python train.py --vocab_size=4096 --qk_norm=false --init_mimetic=0.5 --beta1=0.9 --max_seq_len=256
Each number is 128 + 32 x the weight over its row's rms, rounded and kept within 0 to 255. Layers, rows and columns count from 0. Numbers have three digits each. The size before them is the row's rms in percent of the matrix's.

# layer 14 MLP up, 2304x384, rms 0.144, rows 1552-1566, columns 192-287
109:101183147134105137082187183093158128155154123139129173138062148084092106193107143135176132116143116119063122123067093161091069104159188096179127148098118098152132118057149131125154113122149156144152115123095100130155131113130135152129142134096097093068188146184164130121142093147115074192
107:130148164153134105134070104124097140122180119154092122125074129146151093077127080077126155113121162036082109130095151096139139166173093112116125162109156159098129147118131137148145118098124120088161097203128149141128078133074073118118074131173140081087150134176128051127149100110103176087
100:113116180175188123129072120086120152152124116147142114131078118126142118139118095133120131175084171162154117123136082100142156108099095104137195162037184091133151113157110135115098104131131159138116073128084060074126132153117104124175062059162098132126151116144187171166144201132086112154
099:162107117129139141126092097172126160116168123137147121181116132088129083117088138125073148159128111100095108163123097192082156142119109172163123085140123116117062089107111130090129159158096180139130164082097166062118124189072119141117139156100188140133084138101106038112113120193129116196
090:111144101152095112176132177180109103125114187087152138092072095128184174121117107101119126166144099098114100119114206132134133106130104105111116107115109115161094079119089133102076076127160056148128108066082064094161114112143142125087147105181122103116116106200125109185140106136150159133
090:201091112104166104124176162127072158109149152101154153132098087147132096117135132102101144189105159160106126139114088124140122158141156134153098045151102123114129097151153153110099144097163131145182161151162120133051092100111105083175172077070099104104150177145148166164141163126146105153
101:068128144154164082056105148168114112109137123136094171172097142112087077134106143138113145116188147104124141113093031094111141128144096144122160127147143092150094118094158162142119088175079125112130080091124126168128104149145100153226096132115153173155087145103116145142158078160118184129
111:199140154119135077050158053122203122175179099138153162132153086055130115152093111127089135124080186093121116121103169103105137169124121149085145177089155163103125144161126188111151117129125108143108117075147111155149140144162144098153008136116206154192108151170119145146095131159098131161
096:170138085098120117100144120090207144126171101177141129097104079102125160109098151116139124128184124082101151156142182087163117168242143154157143130141106105081161107090098149148159114155082131094132155187128065147174130155183144110132129137083154108139165190120120171109085108205125096117
099:153110095157161140071073150162155139163080124103137178166177099118163106153146173145115198114079103115141144139065103137116135107180146158123119105102089155184101142135191149094165205180132182152114134128177103101202122137063124167104172113150164116177176117140110163148159122082147175098
104:136115102138169160115096150104157104140073110138121173132158121156127138103139107115143071096093090141178156106061165129125134149195111120170125182108160134052143164149150103137200121133121163148162165137113176127200158129137172115143142135108098157156123128141191143213113164160088125143
099:124147134112103162122156149132058145154112105065080073086137114144190143105181118073108109126119153123184118137173073189159140164165162112188108076163182130025158097116167159139175149124163153161144141067125127159144137149133080138167157137181154127141221166114128111085167149130105122166
103:103054103131088131132123180060137067120157148106167116133117128132173166058151137109158075186156141137131082156145116092079130143170151129142156076096090138119149093094150117138127082134100164102088135053142060092128146118103136152118123138110130136100138142075110150099139022139166206153
083:114098097108143121114104140120149075155135088105097125146165099132125066119102133143080161123117133082153141138080136184147152104141065091107168149183110110163081133140136229127129065063156139107108104134152137107168154133081151100121144107103151142124120112143120090127085202068151173152
090:171184132132158125095180180113120189119109154073113172146134114124132151119114131091085146139169162120149182105153092167129093124167154089161135156113138136131142102169104131124116161174065134162108102093134093154112120114115125156108108153181137106097149106175183091128109140156115128159
# layer 14 MLP down (transposed), 2304x384, rms 0.0278, rows 1552-1565, columns 192-287
110:155152129128105097106172156124107139085108083115203131088116168160147181125154132117159034112141146139165095097125139130085100127130237048071109116159104183066155164120148142135089067185136124145180100103090114144070156127144135136116088098124049110106177200059129077108115152124116158191
112:081116089146150136132126084190121152152147094184105167153209131086156102146098095169108117107145102191102109146107125158161110120127078122146063133081115130123130166145154147123145091092074137135136105162105112074112148132095104116130139148131117139090157109133138092146169086129131070120
102:097147107121072118124151138133084116133108114163124111167144076180130116089134148076143142137132083100058117117156156128178113136177123154174136132129154137133214105133172134129107125106075206120183111101056128072135062071151075166146106121114193100126169112098111093155092110108098177132
102:120141189107159117119138134119054162142135152104130094111153160134125111142088110079161127155137126112153121096111087149080131142190151140179144168105133122142103155159106097117131189111110167108070168147122124090139149137156120192117171123168122112130099128077181104190048164122095172146
094:095139137162154107128091095120127174175122130114155168087125153143130129139112107142142194073139077176159125188129166192143088119055165113107131115140119150182151126181058064113132105104174138130148132144135143127077077101183110104138139115096183155145151117103154140106142163203152156175
092:134154170174118091153120184143117145082123137126130126148151112130078163091166162110103106144106133136201067119129116133126129151114127141161152210127106182133133110119131160103124116102121104147119063108149116106104156163137118160088147155088129143154098144147065148120093106152089110166
095:128131094082150111160148102156119096121122111136109170181150094163132144132128108180144092169096118176143085118227130182091087159097176119193137166140158151152169139153103091083117153116160131132151181131149118104156164081093164091079154099091107154129172106147126165168135115099098195065
122:120157084071132173155125135123114159096111087095034100132095163128130131117146179117104122117098168133173078141107084155087116144132086153053179168209151129105093093102126108098174106077137150106134120114128080147154114151091084123106189113136140066141146144133050109146060126127129065108
094:098139119186107124060146150132137179086126109075153210142117140150137117143132122131118169121086125156125190155139149119170159167183152098085094130134160095145125158113095118112087141105115176059150173147191197178158139104154104094141102105095151085096187106099167120083131144135028156126
098:162161143117137122115142079151127130154149123147177065094165102134140061113079089099178078081152161148139133178140124145145152106103119120107105102102122116148097137139140139136170129142159123114155113165133146123122098117115144090174123141130124160168166154107133175128110176135134122117
101:071146123147152114108150143123202131114145083111178151105129107142099075135116114146179109149140151124093096158136137132122128141145116140173152136116149112151103181131167157066130130169220143103139097148129135071113135162146087174189157142112062125148106121135061118108155145122080136066
096:124162138114090128162102089090158149101103135154101148130093152059054168143102152164128125138072112208108146150131157153165113145154135160085157163149138108120145101160145168160139109095087109105110077149143142128077151142118115117043188084124135157100165072123152141129102091112155120124
101:109101089111126158095088141180180125119072119094179136089105127112130078156068116116120094104131191127086164148118118174073082159091126065090130133160126101143151128164154130138080144160181111124138111174117094053123174060175108140152088133111194096158107081163130121139098135145125148130
088:162162107110107129141151113120148175103051120136128222174126153100141091151204202110116181094187108166103124178125125089071169093058097218103101185150112063091127151112148156084115146174151079121151138079129098188126110087124093127179151131113139093126154129113113184118151085120155112088